{
  "n_layer": 8,
  "d_model": 224,
  "n_head": 14,
  "n_kv_head": 14,
  "head_dim": 32,
  "d_mlp": 576,
  "vocab_size": 3625,
  "activation": "swiglu",
  "norm": "rmsnorm",
  "norm_place": "pre",
  "norm_eps": 1e-05,
  "positions": "rope",
  "rope_base": 10000.0,
  "rope_fraction": 1.0,
  "qk_norm": false,
  "attn_scale": 0.177,
  "bias": "none",
  "tie_embeddings": false,
  "parallel_block": false,
  "init": "uniform",
  "init_std_qkv": 0.0273,
  "init_std_o": 0.0,
  "init_std_up": 0.0273,
  "init_std_down": 0.0,
  "optimizer": "muon_variant",
  "lr": 0.00931,
  "lr_mult_o": 2.0,
  "lr_mult_down": 3.0,
  "beta1": 0.93,
  "lr_head": 0.00732,
  "grad_clip": 2.0,
  "warmup_steps": 200,
  "schedule": "wsd",
  "decay_fraction": 0.839,
  "decay_shape": "linear",
  "final_lr_fraction": 0.0,
  "batch_tokens": [32768, 65536, 98304],
  "seq_len": 768,
  "doc_mask": true,
  "train_tokens": 222400000,
  "steps": 3401,
  "dataset": "wikipedia_en"
}
Each number is 500 + 50 x the weight over its row's rms, rounded and kept within 0 to 999. Layers, rows and columns count from 0. Numbers have three digits each. The size before them is the row's rms in percent of the matrix's.

# layer 2 attention value, 448x224, rms 0.15, rows 203-233, columns 0-111
097:567433487533468541534449455533484491448472573370462475486495442435490510462542489543435458477542488511436462463513486485548522480444425558442499458506578393523481566527450580558448488518514454459569486480584477553483589555478542372532544437502492535498525509453487549582510428498444550411471537599557543514524491523483476629501476452497
106:558543465486495499449524535509535463591549503529443601501443463444492432584607467524472538461543543539496501399593595491433464534506497525522495439516446512552586582566549493398475434581529612418515487476557501478463455580433412540526490534514458476477522559433491465541518470571469544554442465500469426509538433464499437567472511578503
097:581611543502552532474513460370524554398464597509481414426402433430488496461449496514524500426522493411480512511507529523494450477455484537476560537509505563529447495505499587538508507514488422519469498519495469486473507470474435644532574472472530486467599538413517515502397444484542453470541450494514480537483435483429576512468454480581
107:440490472522526445500520463470524415426484561431499505454558441369594570517594483491510385399487468558510461489427512486496516446500567451464528519490482568481602479523583503474479467432408517481426594510473541476426457507548530441453537479591530601447545371458506472502496522441486472471579551476495522502405470509492516545438457535497
103:647544455409514389462529490540485459522563528511515463491492478461553539496564481621466469605585522482453592629444474506421462516476531498627525541493512498498482417502561444449535459494527462496485525480442491562445439465478448508459531505546431560467479555547440424431557534506510553509493488539527560566494430463542530462450580491509
102:535502474552443470438432438570524494527592407529492454490446568447466488510553427488482425454457560593458509503504431369471436489423374432509510506530557526501488511528523530475538549570471467501501455503513466425440523550447508482541448517480509456488467494516579534339432478497530477480521489414524396482565503476593469517469469548524
101:414522482421437494461533486496499431545532467471492471467464445521503445531601433539423525463456539526477496492539438530509470566516370486504520551495430483503474391497509504380453450519479449457487537485491544494536488550432417434587419444454506588475401505490365466501567594478483435478461527454541479518480430494607503442536537558503
103:602501416508425519523562478407522550496490418411489481486448508531489423511526407457515397473438504507471548545561546495532540623501464489378492552583527508465527553571398491511526547487443437440491501447563452504443476465567473552513500482571593501464521503476497508536437461453449574455504501489545533480562469522455491490549425513504
101:481484432627551524514417531439481428474479485521502524458497542507511507548521555647423444379514535435553550406504454434498442431581538510493459527431473504561490460472528539471378568518489501545396474493547523531502439454530491540556465498489546443554503617478398474451519479483462556510419502499545437500495425466431414522526488483425
100:444542531559412547432483537463450538438480569454540461505445489492368502460398450457538557576566383464448426464424406472599471509566474489494485439475530479527494538511549392432476525600474501547534552519386527450512508459503533595437537597488562512588438517509432437571481470563543472440487560525466452545494519451434585447507488484446
106:433505496458480514553523465564445540474506524459496535440517544516564556527444443502573531636426382505495502460468505574486511512497491521444441533545462514538530543518488506524561592483485527487532516495530478455472490453511502465471504476530449567489563373518613482540567447561388486386496609534404546448446510515493482505500480578494
103:513504558482477497507515493457438456544529558551495499469523525485500509518525550493456462488501584538494421501569478514471573426438493467554495543546534597504517468499448532369484602515500525487480532558488466492530384436462581421551595506382428510518477567546411509444600530508497520453478535406494533438496490559499389495421452486527
101:449490531521473515547426484443424550458474581466425417519541531587517524536499538495516553521502590579503460502533470538417549513478551494580495563472521611546550571426468507521588577475489515525496447403471504510478462472513485639520476523489487558475530454400464510453548460608509392574428533515462511532595456604571491422454545577518
096:590477454536467613513550530468524567471490569551532483475509580432514584472590469484553655405420554478527500538472512462528456512495462569496515423582385445612469489485533563358426496548497506524584424477553569462527427487518448475415464482520520461547593506533451459520480541451488452474489444468454440444458540497469487509478575476574
099:441551463465482528511586533570589555456512500419549497490456464628515406457567468552595499511562498467430438490387495497423537452449504478499491429563535509555478603484373458603499526404530537467496520474457495444505472468405606577444512497406504472542523509531504452547524511448628560417438494407448530509508522544492528467480421471426
101:563541460483486492500496424543586577475464515502589526514552466550443431546489532517520478528492468587447527396463618488614563524545479617498519459527450640445433497553506475376510495549524581420546455499568428456455502495542493496555498476531472495547478533431482528572486414528476578520520515459470575449458528444479554504459469441495
111:487462488533458511534545435488523559500496517485543491455527548580514538441536511418467483521540524506480516401459472518575588523466444555470544517605520542476548463546512479593534492516458490488478445432504435480509624575431496488506549598534435444484520518493595552407491514432508616502553537452446441535546550452497537556552426567434
105:484405495560462513528541466538486431455581366449537520476480499489516513531525465590533527509515485431541518504522572644501501521490533533503446542487524496555533512424459488508493495524473514517449555456528545478425432490443512482470484593518581523513570551627459524489470528437433526483534473402419518447458482565486489465454501434514
097:362542468407562385516553455465435529593424472484542573482470635430438503521521422473515519501497469461405459521400508532547540531486555499584383496518581456517518525438466425384431586501514446439477547529438577505482475509521519452462529575551386563435471534482461465487531494488456477497525541554460469517540544503542521620531527515488
099:507408531535431506436404446442445603491497509559452548527566484456501535507539459491542488631474539468553449565531473530430548549428606415457562550551473436444485535497516409458466538494459613538494554441511551502586507439454508510445465530460456494529460505478572470374507506468543427410499550501467495424484479507481518436400538466475
102:480475466536448471577459533476543537474367382502479491428484592543503580526535416458510477471483488550473477546425490466488523478583566482479542472530526497458508427418523547472453500470526427583403477500497473454536459471551516452528583478352468422465472494512594515461464492524498442401512414424434479563545566626513500523502548515441
089:470536581552442601500525424464538438476411477505549573628575473556580554498560495440542418499549544499526541554558470507508452553439467537594431482568406525617539452480576525406582515477516464549489472495465514516492466456521565440448449541538601555341476511516454556482510530463551484503465425534408466526641529535473501517509591583457
098:430422518550471517506476491366460525485525488524484497470652503445548547484466570537540486439519506393532550583501534568506478425497460508470461515504520471505417452610451540585452585479545413476512489533506443522506581400539494501490478585514454568545503609500445520679524499474634493512488468519496568526525548486619455512510434551522
087:463413489590530417497544468455632536533486543496477451564514474500518495526481442581554511476501516441450525436514571468415512442498434575465474464530461539445465480478497518513472500500527438466485532524448492526491419455464536447561536540470483383489460486590400415504583458490598462445486477534488458411475442564494575517558422435428
097:499518554494488578513507501527552437442585512590414519580551525535512500488609517362460440420521467537490488425458557534476447480516472523527330441523439458515444499536611466498456438459567525494515526500417530591472485589501461485490498483443462620394569466485524567543542549499612479512476448485553472473474476574516517538498416521534
089:533492409359549489432568505405497491520618489468497533562528552485467579466401471521534475532522529465514476541477610407594487443518504469457531466522627485517546477458508491584424539535456496454524489492461475418515477471467517389514575483611488575553443506403530468468523435548528411550533491511585501423474457483538482505403561542449
086:531492492609609518559554426537551460476518480468579471491528536443441472547512548518452368490398521536466532428459613522493461493468477455576471537533638487502439505557575531452483469385488526556508482387571548421532507442450469510506547521538564497455500444555512475463413531519472482431491480370454582559509500421461550525532442533496
089:481511511568383500494462492488524497337577405600541528463487483572575479469551494475506439532473496554530578578466539507516451584509396450523483451454524548519476446520554528521568440552541521565505553540452484563565641529507482685563555564463578526585475462415452456442453556364524516562556499603491427403502501490382479552467500514447
089:516539487471592495475502575410532455546527510530478589445474432549507505625441516479477463501557601489436416528505537449461515448461454528513591459523542541503490595498484523460468512599544411449494562460553466508546434459473567610448511459514531519589456454542473516618584534465417435459444568483494548450473461527526527454472541429513
088:570510592550459550557505519466393564530448539507455520557540503510483475525517558456527488474485482506529487538515461485409415505489474524502424438459409550513529495581545497484487530393568497553451541516522517464546492427541429518427509515520439510479481561526450467487486515488572484442438417495484482538589527498493360436616532512657
086:563555440585559484569521492600508561516568457530510463499507500509531434547555450476518550530483551506516484388620447549478497476504470478484591524468665412510557460418442448424574468429447578479420471486528525487458525475420449408509554466469560466424519518430475555481489495512459498530470426399497468487542492568513403555474470410498
# layer 2 attention output (transposed), 448x224, rms 0.131, rows 203-232, columns 0-111
095:508519491528520466539570603434475432485474490548498518534553498442514465477529451520450484481446463426461470487527441521501498429541461578496484460522486524559541457382488412432488557435506496538398531572421429469503467509455558454392473505496442464476609510560485477499525506541611420571463495470509508446507490473516493472538535431473
100:517485404603435473559498598494445536431508521580469418501509417483526513458531502536518524425454450467570560446494466452434514549508499463477526603419537530441486479404523588541536508330561572450546549436493530446444462452530533564496530495473488456512396492472459471488520594505476492407505515558515609438443511448520583419433521550513
094:512520540522479457612483622458545456530613383483554556583473522556467492566551509490435436518497469524432515392519518600565492569559468493557567472529572470489584506437494398458499483541449562512517394560489540564477516509577531515507426494411475521509447541526492485468494469526475531475516527498539442419579436516561563482500514521481
100:609555544498455528551486508486552499581490514544507546422472562407538502476514444568506586563550527533473478557475448495518462508558544533439430429528372494412546529400513515475571530581571520470499413564486468451502579508518503510488506525390535517495496499558524517439522550570468517498481534501486443441499484548470428421482527528571
100:537404482527514425505451573475394442415462499499507455532489476522497480561420498381515482443413579599515450397459494523571479525566456476498489558491527523486553461625407485509497522382469535540470504516505526496439566517549470502493452470464469493486464554466502541347539473461582503548437464494503507463413437435426466498527431596442
101:524445368489544541507580603544548453516546560518495455538572565538523514476563504490476550551495426465613488528412415428532522529475424480463476489458547510591545487544525418494472518460519491537510480496470634551498473531473486465544514445500512556524483482515426499551482507530603484597507452518534620561528473477449417500402512493491
098:508472523496532443480449642543516477486496520559586536504507514512507429618424539488485534540552492428539575520549403415470404504543491532452523506432543507504481551513519530542595565412502505552533453514491447547545512484506574456473519551536457386501521509435592562532499479487468491403520573534519503480474503500469520496477382542501
107:488471488447456505564465458528532441484529547528486571494500616480404585501511545530519526539497486415543548457535481449387490505481425439531504445484503521461515487426517551458469548480450504405550503434477565548417462488494556466450521476479449540525543425490511548460469532573377487521432452509487467514482569443456476432433541411523
103:493513504452419508594419468530486535569560540456518525535491442544431483376436562465585524537470391482469500408497571546538497561363479508409447546457493418432564527459531549524443468476511386556513427503485522478564534465507493414393446481477485496566531467528529613522439494476596482491531478582466491483483505481555476572442558439565
101:492432502463517421623421492436581537539564487491513486463386470470525496542517441461571446486455608531484474475534500465495519426584598496498469482534502563501426493516509648516519513522526448433479465569570509489467515545517518468481621503485431492536587542396492546433509532520541535477519514585499517488605473516568602467471472375438
105:474529464462443538410456559447445436516468471473474552513543503527474504561454485518531494488574516509507423509452420438528525502552519531440531449424411431469471455466606462593536445608579505456488507482483410473459585579571513515516578521499532494447564500459460512421441500562521609488478476507460459518487464519479559478483564388509
102:467548512504446496565479631538531427479439493514507539456414485540529523525585541501478410529575499438574430534496533482487482451577478498575456508510533570473550509575465472453490476552450448542434474485472450489556462459461486503518469407496409489500513466476499483491531443527586486441507486479510501538551415516546545519518488580527
100:502464447551553524482366561509538499524560466461525469555451473494472443602532538382468548555501526468426519583428475459566492529407561414508507539547479500497480543479442528529517440522524517486494478616520534543572486565478432468502428461469508534568452469496493548409403519432510528495600466460416420472392544553565390484503480460473
104:473558524507522499490501419509552427483523448490476492491500452552518508484422460567471462541533453530511443555522406483401461484560548474448530414475613536489543542522546459519418519473501567510511513455430413476471538619421480586465502514476563465522504555566543537486536561424470528380553412511479483520586560455542577480510379497531
109:553553450407453444432448470436519405561530412485538496402515496550472562530534464434493560557431445512501575510502543507527543529521554535583522526620524516468412410552517405482540504552485478471521401463597519478471533483597448460494558556537407519467442404491491511590483547570596511504521522527585482587459520500466587420474461548493
107:566467486455399453523515484518500471403544459513501442563458514499600471489534453490483575605530531497600467493555580371469584520533473502423397591501602481490512495467573532517401440438500529535477468463404519466454474460457494584489497518469583477391532497550418426595515512567471557532458543556498493517555470528530511541471464467388
111:492544456507538409546557496522481381479508569421417533479404524508507473530553546529563489513534456515452554506488496460515438542489616464480508566535455490431454489503436479511497497596563568578512593545521469483521450398552583498530563561528542546514495455470483499507448500589474474525467368482495528436467455489512504461478425468533
108:479601387501513557489529535535469561441563578572464508521553536570454513567436454455522474485642412483630457464490563497492489495466599537527537499492477527454519469488516523556540497482593523498548476568522480413506493453489473522491479417469584455401543558537469446448510485518484466639522599525532488553508499432452499527557499427426
096:518463435519497470408378461451530462523527404525470532489473528544550418455473513544529517511520603519444575514426469533466501512577465548502457473510438612610538408554507603472425416456567513485496515468479435516460458529479632526450514434476595423473524485447520523462512495424528504523508476483388580471514546468519555396494592395511
099:493556373509416572515561588464454489469492511440567574412519528462443517538481498496540595378491467487478431552513576533510493457493509457592464551456470490562476530546526496595542416597468528541451490503548414484516510550557409499549533565562524442586531445538428566431504433588509420545463549510486450516597482492448463518527521499512
107:473525534499541631472497413521569508489594540543632557477459463415483528486435517525503453538497446483476523470489411660448490541483475464591460461423547505455513573581642305538509522560488513499519495489463473497465523490468491523453473537593529486481590455506487526493514517483430466484499464542489574554527535489508492429476519462477
092:563561421445546435565474588452538496488566561514464485464486474431506513506455603526459539463559490563359385507469557526463478463438486597483483456453503566459551414457506501580516475551437523428460531486506450504514453545500596487485519526486460438492488527460426422445536528539467567515607463551455446507366551592522477462510436469473
098:541571411492459451521533490551509564483503464527542453452565473579509488501464517441457554518539534476530533389543464548530600580448504467472428413504450545546460541515485542493488523455508555516461571614455549455520507520466493474559465482577431476485511455522476550462622430528491472600522445452582454510476486579472521505505580528538
094:536513508415559487523447457467420491537497444441466518460474536539485444536532530465500573544514508523486487535463446466442517499414464513564417442565554463480585478397540492585517493445413556579494526468538501482440465566504517470510461423556497478527453446569476512416444415549435505582468378525532526553542583433516504532563446494376
093:460484446513491453506448492433381516503458487469563490432481561480447519484421533584458518474527508567574583489532555418440529508503462486476575400517507609526448472535507435576528496465510574540444557499448406417543464523495494456506546561550549504523490492462489532484514450559480577583552426464444495557605460504450434451501572470462
092:536481654602413397519391495499569544440501561477532503457458563467532441462544522536476556429511519579524460543569508535422485519440453499589491511511527424358470515513572510474535493457454516501537529516526528544435500504454451618593465477462411398493456421519388481517522555494376496480464482483465488526531511457477488497543485581474
089:438509530423550525509471539451524529505451470354468430522501541473490519411492519480523505478493434517487492504469516497457431515449428600507480426447417425412544568509435451549543537480481607523390456458461545454515547477453490459492432458484583478463439515513431467555596495493489571520444495536455454501589513527500411508504497511501
086:561538426471519526508562494548518431562518524438444572565487398456476600511515461472503475495512544551590441419534449506513575496545515457360502527519421534538468504550466429492539504510430423560482438521524463499531519469510498486539498515530459579448530444492530525517563514569446462504525469561459506542487479609541475491476519542511
092:487534552524469460501442484498534507559448446438513405407488495540412412368544488494435512579445528554560581516514532533604396509498445622476554457565509480494554551474507398509504504413597513521542514512483475491532555568467421471537456558483507447478460526509532471492449515564455499523483547446571499543411580447470480520461492564476
088:510608390458518527473418663534421494492531444569580434456557429529499545525488486550412501513520507441486530489464529404495567457533546462480456431577457619518509444464473441489492437444498506463567523496481491508502432483562447534530480450506559551450513466427558562575513385550597535475592497467472496481436415441554617463464507446456
# layer 2 attention query, 448x224, rms 0.148, rows 224-255, columns 0-111
104:517452479496453633547474444416655541428451410361560597469448443437517513589560549474482492489560582584532500508532542521441455476544550489535494563518530437462497465460464553497591647545510500482465483550551404377491454469592485450495549558428569466524519489451477503415605539504569509483552492543490542519453479548442549489553516598434
089:527439478504450528575539565490586453506546535539552476434467555494524601581456451485467488517509559541497482565477428465477540537490581502454494531442392481545537406530419561482467520484487398522437533467520473442499454527583551443485540616469541574452505499449496470455501541538525589459503532505447523469487460503510393523552479599542
079:568485536518370536528570550578538384550520590503378452468427489572514520458509474488375477527525574501500443508538543413491500507523524439453542645533445529527531476565451457500524467513475473479457540554449466427469503514524558511552466498502530494513518434533612498536532442482449545464525559502478524471524613450536487604546524544450
086:399444519580551497497546425439494495468550516476478551546542464468493460573627521453553544576579528557480615485407601593489448420471468495534466479463534510462540541416434490530574458492452547497464463525525423453504444497509505452497525454487550505547530505486509550511549521568503447513493508526554503489468414536472671441480381426388
075:373555454568478501438586442437474464470503548546461637513555468580475399500573541532555469533595630561396524557462561573517452489525410485538550459534538463490521476539518452438521479390451441497364416485487538502522473544496562553485509514481515483581542532444574559436520550484478487452520508543521580478500435448425612410494488443377
103:472458546455484501535548488435379465448530487414455530539506440574545541466515518493563487440458608483435554568508575500457494487448591507493442509507447546492482527548486558496540573453449613467528431553472538464512437396565564591500572482541507495513557554484465489392562586613487453501510517520617487521469506515401492518520513445438
091:529447491491493507484387508570441516474559429547467409482436472584442561450446531516534447550387416424564467483479467522463465486532585428392519460484413498560462421495520457435489519475554439507497544538465476474479487480454454541457569593482513524541513488426546516522400424523445504456572455502514541411454487542481498472466582454471
091:524562500464545451530559604550515452449497453531552424489598535490511558494498467529476532454468448433452390457548391431499499491498558515464490541569419581539459545490516481556446514566457507563588515558474483566506439482416508467550415476459457461545416581504528449531486431475447530607460473503560461567599507414491424512508506506581
096:463418461501501458468448404521451439447510521495448516527483520534526467470489496512502471547509512598441597508492565556522492522449473437462439500453494507501547458448511480473530503408521478438396442549492508503568492507491559546449542520540454555540592557449532563476607477519476490497505535525467508468418496549500538463500402472434
087:501549507472432529488584504422472511567507484484506538609513504499464487605535410514548562684543558491495496500512472508482617430402521507409480580508551545527608482432514536516509599520457515469558368426419513443461530469465542353452461512519562482437490580459497503360554516527515497526423630515523619497574426533477541510544515548514
087:493483505475464498542431484506530555564477426552521496467469505515590434564450374529505430420514495467463444557525416452620580541460458518504480509568503483469510542571551519465566489566528505469509513440485545430491506558498530545509497504594509476518484518512506447454486502620486571547503494511618523545493475544565458562482447532550
104:520498565512522519471482399521513438527446559466481483543526461522579510481534497538442531368517501468502523409532459505468542513479566462498469414510454481602483485546531480547440514515426561524486541472585489470447506495476468494587585522514465449490515519527488430465482472517468434510561491467496507562541607435623476517583536516492
091:499488463555535468456478524438510475515507532485535466482594437526559521516494509505546477477596432535393428518550487509563612438554422529446526475480439531481496419532475495493570531410556456512457476480522543503516354531632522543550451413589601620526427584502451519449561430508519518488513422555565443477528406465384565495415502495488
095:511497512474437517498521447447512536546443440473653499459569556525589510571528485488519595541501497420449467502416490610521466502504404536527540528447437497480582529427485541505443509545469489525511555505487465524480474490403540458485509490568527540506517485554389505476424479490522488551506485462535535468446493373435578503480524556474
106:414474572494481542442425513478482487465485440577414526448567507408553497534437485479568446535481456516521520532464469629494579555525506462453534514527427497565509580543577506560541476501494449420564470463554527535549507618575603485428510546451502465492491561519517540464505487521580458455497504473548546530443454477476483439497584352527
096:414503434537574473512449487388572439518438536451579513495554417510488411465575508495431454505556397447468375514490490523508447484591473514552531503492487443549464434498436461505524501503509492518372625448566581544461398465516433495580421458483541547519527567490496504561547497402514493458567425512536474539512452511398480479514471549560
087:457524514443413525515560563492559498507505569541524455374523641488524599517463469455501518552501556486485465523461484512459467518531509506505540464426380472540556472529475570531446511486482373506515591517521483529483438519616546482497529594519496542453489546530458435486456466456523483459538497481424462491483495507530397518513420586616
090:513586537517539467535511549603481586505497528606543467547508478480476499494458480553485500502413344438575480462499362538515538550488422483483505424561481492531432484515565482406459426580512449560488502497473593582505566504440410536501430482506433461476489564499489486531455511481403559534473509405470469458545551464496327538528465502610
090:534544450537517410539510531498476553485482477578545490548509494446491576492400456486517468483418468507487415462541264454572463561488543505514580501509451483536495497543525441478410489495537452524547483464582545546491545485477515528544466484486431558466509514563460467527461489487505576549405452380528522456475505512487345503493544546524
084:401467561508449530562485512509581509545524441389472490497487438469544447517562531454423443536538451576545535486379637510498413558490514486476477491494538431458513590475403537498586486420532535429498488499532443482530470515614657508567537441423599420455540508536550478498603424453525467495532500642556474535421436565488528519474443497442
096:483476486503548526467506500486506502446575480445388537548513487547487505450613521409485478487516565591482549498456587523448500478551562486523468482480531551474482566412474555533620451396471517496485469473550491451522450487612595550473537466507584558574444479466535464534542526578538489521502557538535476483403423571514555496461480423418
084:607556507378620523541529532481553473437556478530483418483597484455486546504499498472411536515578491494526428494506479407507493526436553558532425551469428509474476508457423520552491424599450529522533622521464507505488512433479465517551448515514480424412435596556499479570446491542527511530477551436463570552501515504536416604537465561544
095:316499472524421507437494476505450490449518554477494581557491580527495476538532538495489519503515601559476640441482645564493454536539502531497510549500580455522488544499476528445480584431515510428454436456520513414500434531508492504425599557428501550441557491483537525520560571452494431467487544633548526510438417550504601512500495391463
096:449518487520511475462458508477547462429492511498566468514601553451504497525570493443416623483597458487512571497426526534521520413432461601573477484513537514478528438463461480526595412567438472466514551456584527592492503509485471472412454490521585529457578430555480520535509470490566537491494482434478513514544516511580634505464531553510
094:402538471537477530503582517458520453475523489523572580531549539490483467499463526498514553548555581560485533523574492465457481581550404521549414568461457500512482542511505520559442496524492489522408412645522565483518395463513516516563479425589535526549444590489484413431483506459544492537520452592482440509650544430551528465508426509443
099:570483494420476544558440514431521449492491546389544565581565538458511531531575467484478532487545555515463555473517575382349409478510500579522453451526566567447531549477499501601485536489444562523511430543585542465562512408458482493558511532497404501451490471476484462479559493491505519550554490438435430530547537543534499493561388535511
092:433569462504497537435541622542498474465605542547491490432543547439456502503504520507513531503538492455483459423424462529600444456461534460393525558503489536533464502565552499455509435518489367487517541457437403523503505601456487472383502507501427555520447513505550599547518498427478444462450572555561512525498452401447457464491546402586
089:527519445469546476372565534518494434473532487584484442531551515530480526505506482384498572509513490398498526567436563427496458453447528470507472577485530586528506431532562483539447395544409453543438502495466431527539381434406491460504458434572479450571445538500511454521426507452499407502467526551538575553561513471490492463565522533471
090:450556540492554594515538559511545506532471459475579540462513554468453502416519518549494464596450528521495434562603502512430431513440414485523431496455451481527446548327567546510423552498539603547469613550484510568519525481578481454472455478548585498430495538517580515494439479525497484460496428536407492515523507497478415475639456548522
095:551594552467547540574479656526565555523444516477492466492581544415428522531586452385488523466477526446494509523535548550415524461491552506400489496504499496496562527452529554554468547526443544501447539462568462445576478555494519423533517479504510538440402549541480500605535471446460484507498521496559458438510528460498473508483489538587
104:483515500474561507491576551502533512560445497505524453384547599491557518552539533503485478545566542451439498598505549579491572339445388506390463593520386455542580509442442576520545535566487437407421519473484456499500491577518556457392477538598576486439479561484550548451473464556486478455546569400495567481532461395514590540595492426523
091:536460459508504570518405508532438449456498484539516518468487551473501484425504518534616545469535596468463488459476439452500452456462606530443489498514517464424507514514608568479547511401443490486496568460485505452451489449433475523474603547510488453498474435599428441522511477489523518488467548404475554460472563484462402583590494557485
# layer 2 attention key, 448x224, rms 0.15, rows 224-255, columns 0-111
106:436510404482523515509474507586564468552528425440484541545475458531405382466548481459480466448546557440521462516576474464541462427557526496468495479399518521466565438492444473539548458598460538518504555506524544453476463461510499549521585524466512519523593532519511484417479481523481527454462466410558541496496549509457450440499434544526
096:593485627529496485549521424431510578449435585493527549479560497448671570468427560558517577494538531510418508471574561548459521562510366471529443458560514456501457537499481621497510582410536480500467489530568529480552579442430464502425425563483555539483430515434476539512450522496592418563548412562423534506518436494490476512514498405485
093:522463586500469359480414449516468536471486598522449510520538504453592621490467494522425519508494473549467521570556507519416604554538464514541471489566499456493435454496462588479572558470507363490467386498515478487511572482480516552475522477470494513457572522450480468524452494508564510494610446539436449459423459512402447541441489415550
071:537509506458505465540520538564529533545431430441540449515518510470435480504484520542423496493544552554460506571557422493474431464607557580511506535476547489466499505476444442430527492498616394469446510486541504507556540525464565490465461513464547551598503486495448492503489440459499530522536462435485589457544570434463479442459430478501
091:531514551433559521438585484523474560528444524477524507521460529390483523491533532500575491513452491458456637539567501469591485502603542504592535466432540509541513588462524554528425580520535497466399579556638451506497555522507516543433520426477595549515549522504509511559456430502446511558445433452421448449504511462455482538435471510539
093:492510515461536386437519460464529553473462601575505527427503539493480495627462494431500503484475508562507552460523487532546501495568498474427419448534584488423509527550512532454489468431537490443476487481494569498608497455418562410436426528508501626523540468437474504507489509562466516447432475455486537489467511482466504503546483421520
085:470512554481562467450434458566422496470471577486494558545442507457546472622546525452518535504542549479543528585561466519482497513524511488528501473514615564487467533470516503473433513450447498427545498579530489503399569510564563539490537509477468452484601597472510485479418439461477520434402498466528526523503433464493531574519639413462
084:573535457564504543521470541491518468533564468509499483561417441502523365475395468458500558503505575380489463448502509499530483486509530383517487499473525480520494511537460488571505442532485557533624493399537332403425458593565532570534444554552410464491469501512583522454580491417506527438458470569542526559527520525517604502447552479494
096:461554616405538439454544496522529554423409574500513490413504481468464589545526553445501500610447484525454524524558477489460539561566419590484538415494553511541432462501496586446470543476487430492462490557555631527604557466492570500445527415441522552478567531567539518492398453566513541469526490483385513458435540491464467520494500415499
108:566502454502591411507504467437549473515480388492456531434587505526470496462455532495531443479481611562540441558466447489560514494642417514496482481545492463428431612546473525446501458638576554600553556460530488470499559546443507488504604530444480477513490502452445530545455550539536525477466386466549588471475496536462438450481519637482
112:467508489580548485527578580503502451520425433545486487524561530485492535520524536507546533434470555542363510453546438506451479496422477549528464553571519554527480500570478593585521514453509560524530550451414479533499489457494517498491551558538453565499535472501525500533465473523457457493512460552536458483396447577524495548560604468551
105:491564572478445567527384582512541473523551527568417476507405465445588500539426468501473450443566486528485535498483512452528491573540567492453498459468410490479503585495599497565484386453476522540514430460417442499539509520395551473476450473536518535479506416485488565525516524585439548473468574554499577458545428511497536546526474546567
096:533454457427493528443643457480535555537447466368473490504467518432486555573501504490488447516396474518504526467511540494574598536441470547503571546505573546577630467512518563425528569544542492479448574498527523525483492489520501549513441513474516547475421522540468481534477492499479497492454395444517506496462466459545528520517521412431
103:516540510536447585519494548631520431601611495510591413425568520516493471485510478444514513509451505503454433507511540522423408497471448557500487507551487501501480575543537445529492441437540488530525470507454495514502467474520617471519523473516577577543532442469419502557599479506459414612510566534390400473516508550463460434523466508593
105:504494517430506454531533519424491507481501492410515460516495534529525487549501504499626505531560515525469502506494399530515499430501554544522451551492457465523473470512460526566456571580476510491415477548437499578534485428422568404455586518516518653510475500538426491552539474554471480556476470539513536527457498470481460472511518606480
101:448505419488385540447579531525484514526447595458506479597566566492498662562546388584598514523484462499499604561437543453572577447445472484513537491443534611523587471575506531535526488494488391416471440540482455475471464502571469522462481406525558496546515482475451471482469486406421505523472481480570531495541472561499478562469481488481
093:482448570522496554555541457368591542492486521466545437533498499448601426525471513524574502497555569527554546448543463525440468506479481487468434488552592415497459475530459587556520633478505532407507488448585440431528581516424457491526499503431473529524442416492452446564590489453525548540529496516475527508527492491546589468533428484441
086:512515508572424497467523517483413477476491530523476541434450500558513489522523478506558465480534509492564550446453564470507555526446531494493500527546457521509418492520517616506532500511450584539551571486493470556448469519497464483541500532506515523474440478454598554486541455596518400505486509593580380491452397466533493531464583528488
085:445420562619425551447536524530529445532502497563510552437545468569509510543513469462554403491500527540566532414494530508485533532425413414551525562475444465443465477520510566463598484504522493546565584502498491576443438457532451491476480508491516460424539571468481578512584576523478505547519453605490432478474460500585528499539589518489
083:535455547489466475553527457490410612446473511521552539480598510554611557509528523443465539533464476509468621525491473469517508408459523562527498465587426479460492383453502505464497563427528483491369488567487531527568507453394552524490420396510545553523495495478482461479615511505497444524534490502444452396491532426496429470573490497462
076:506410537418526460548473483450489612482449580538550505455544521461558538572465523455501527541542415522512573499491461525497529412558532477464404435557594453455514455529546559380473584397557440413420514582546565533589460463493514468488372493440506532514447517472616479487527520547540450457510425496408455488509567502483452486517424418500
104:442480496570445513512453517596496379438513466466560523531508453563477445475450453527434527430484562475506436497438444489424454428444513458388431522528485477476454443597618442531574439523484459515607437404482425446500470486474488535564517528535426454477463451496512485481512515477534526474518565511576600515521552481476502456542508487509
098:460491574358450382458487480485512553443468538530466541479544513505503586504610490484526535534442457539462517589528490503565527459585477490518458477473472564507400402533509455448473499479505454456365434613494607542547562543468535482471492403464572607540567530483473499504503453466482579588467488422496523478521548435457379526441492413471
103:553497466523455573536445469499521508618636490549520489537472529553455428436485480566431501541516481536497450542483543467541422544457507506509523542504436446443600489415513424482414432452480490569427396475462481499468461547504458475529454499537555437466403461530485491423572658437503459526571520488448472463537512451474523457502501577548
089:500362488427443466475597426535550557489431616501498431453537580536512558574541495469516455599492451504532483421521611463483519582468465496545586496550504454545552428600474543478581524475564488563415519454586484538521484538477473509516467481523578581447504442579408453522611518499551405510533498469462409436435514588445490589495428485556
088:553532471544619449561508503443507553547508511530561493436503457561461395450490445535448485547546527549544422512484447514483496457528513497444587489505496427489487497448431488455485459515426571508377547458554580527482513411412435457550472492523466413511470454560552455409562538541492499451575553518456484576522591523458535407550461530493
086:585567474441500531545500501488477468427536497465460531657384345482520467460491604499533580478434538496490460566481524544610594498576494398499402487491487555536469493539504416441516530546501531456488483518535520429466490597573549597449498456521475440508461614509520467544509493396513552515503459485504581519560468486451502455425507493479
095:551437554561459504473459484541532499475516574543433488519395489465546508494433489410464503477403469477523491488556566534556508597614488437478471503483498441380553512565538431507545401473519534531523471490579464437450530544544554541451476521531512501499553500495479485574548581455542549431545419413465559500537519491430593469482365593525
095:447497466465475471495439479473455458463464531459539428491555572565429498510578447574611574510524543429444403499457493398489450451459505527485543439586521561468532382527404535484476555585502394435529446536528499475513599554492541576500576502487484471484479470477491468464446505531557453466554600512528477526570451529432397584478484420564
103:506596515519505575529532550458543451599500510539532400498576518583464440507504438565516507517549458509450454459517423426469478474457493585557485460500421450503507386397526433553480479537519546545439479518423468547416485471497538464454532425508515451421528407571506453393590415449567421555547622573485472601486484479496487498520422600429
101:485522535427601459518504515456443505533537441482409375430607470535449569576442555512680541483493537467476441540576425534480532472569452473484479464471497542534448524537565538560560414521506473609441477487576513500474556616443631459413572477455551603550537520509462498580499454571501521458514429508555526487428405466489506518498521480486
096:586515508541502585479501571482487427558479477505588425468507462486469527469494524490472558517490564517445528442476516513512451574517500561480387630538435542450392485473484450569543424401416536537489507489474485538447528479430475530498518491507603479535496405468528516561460479553514442484512493527407451526603439452460554511516496487542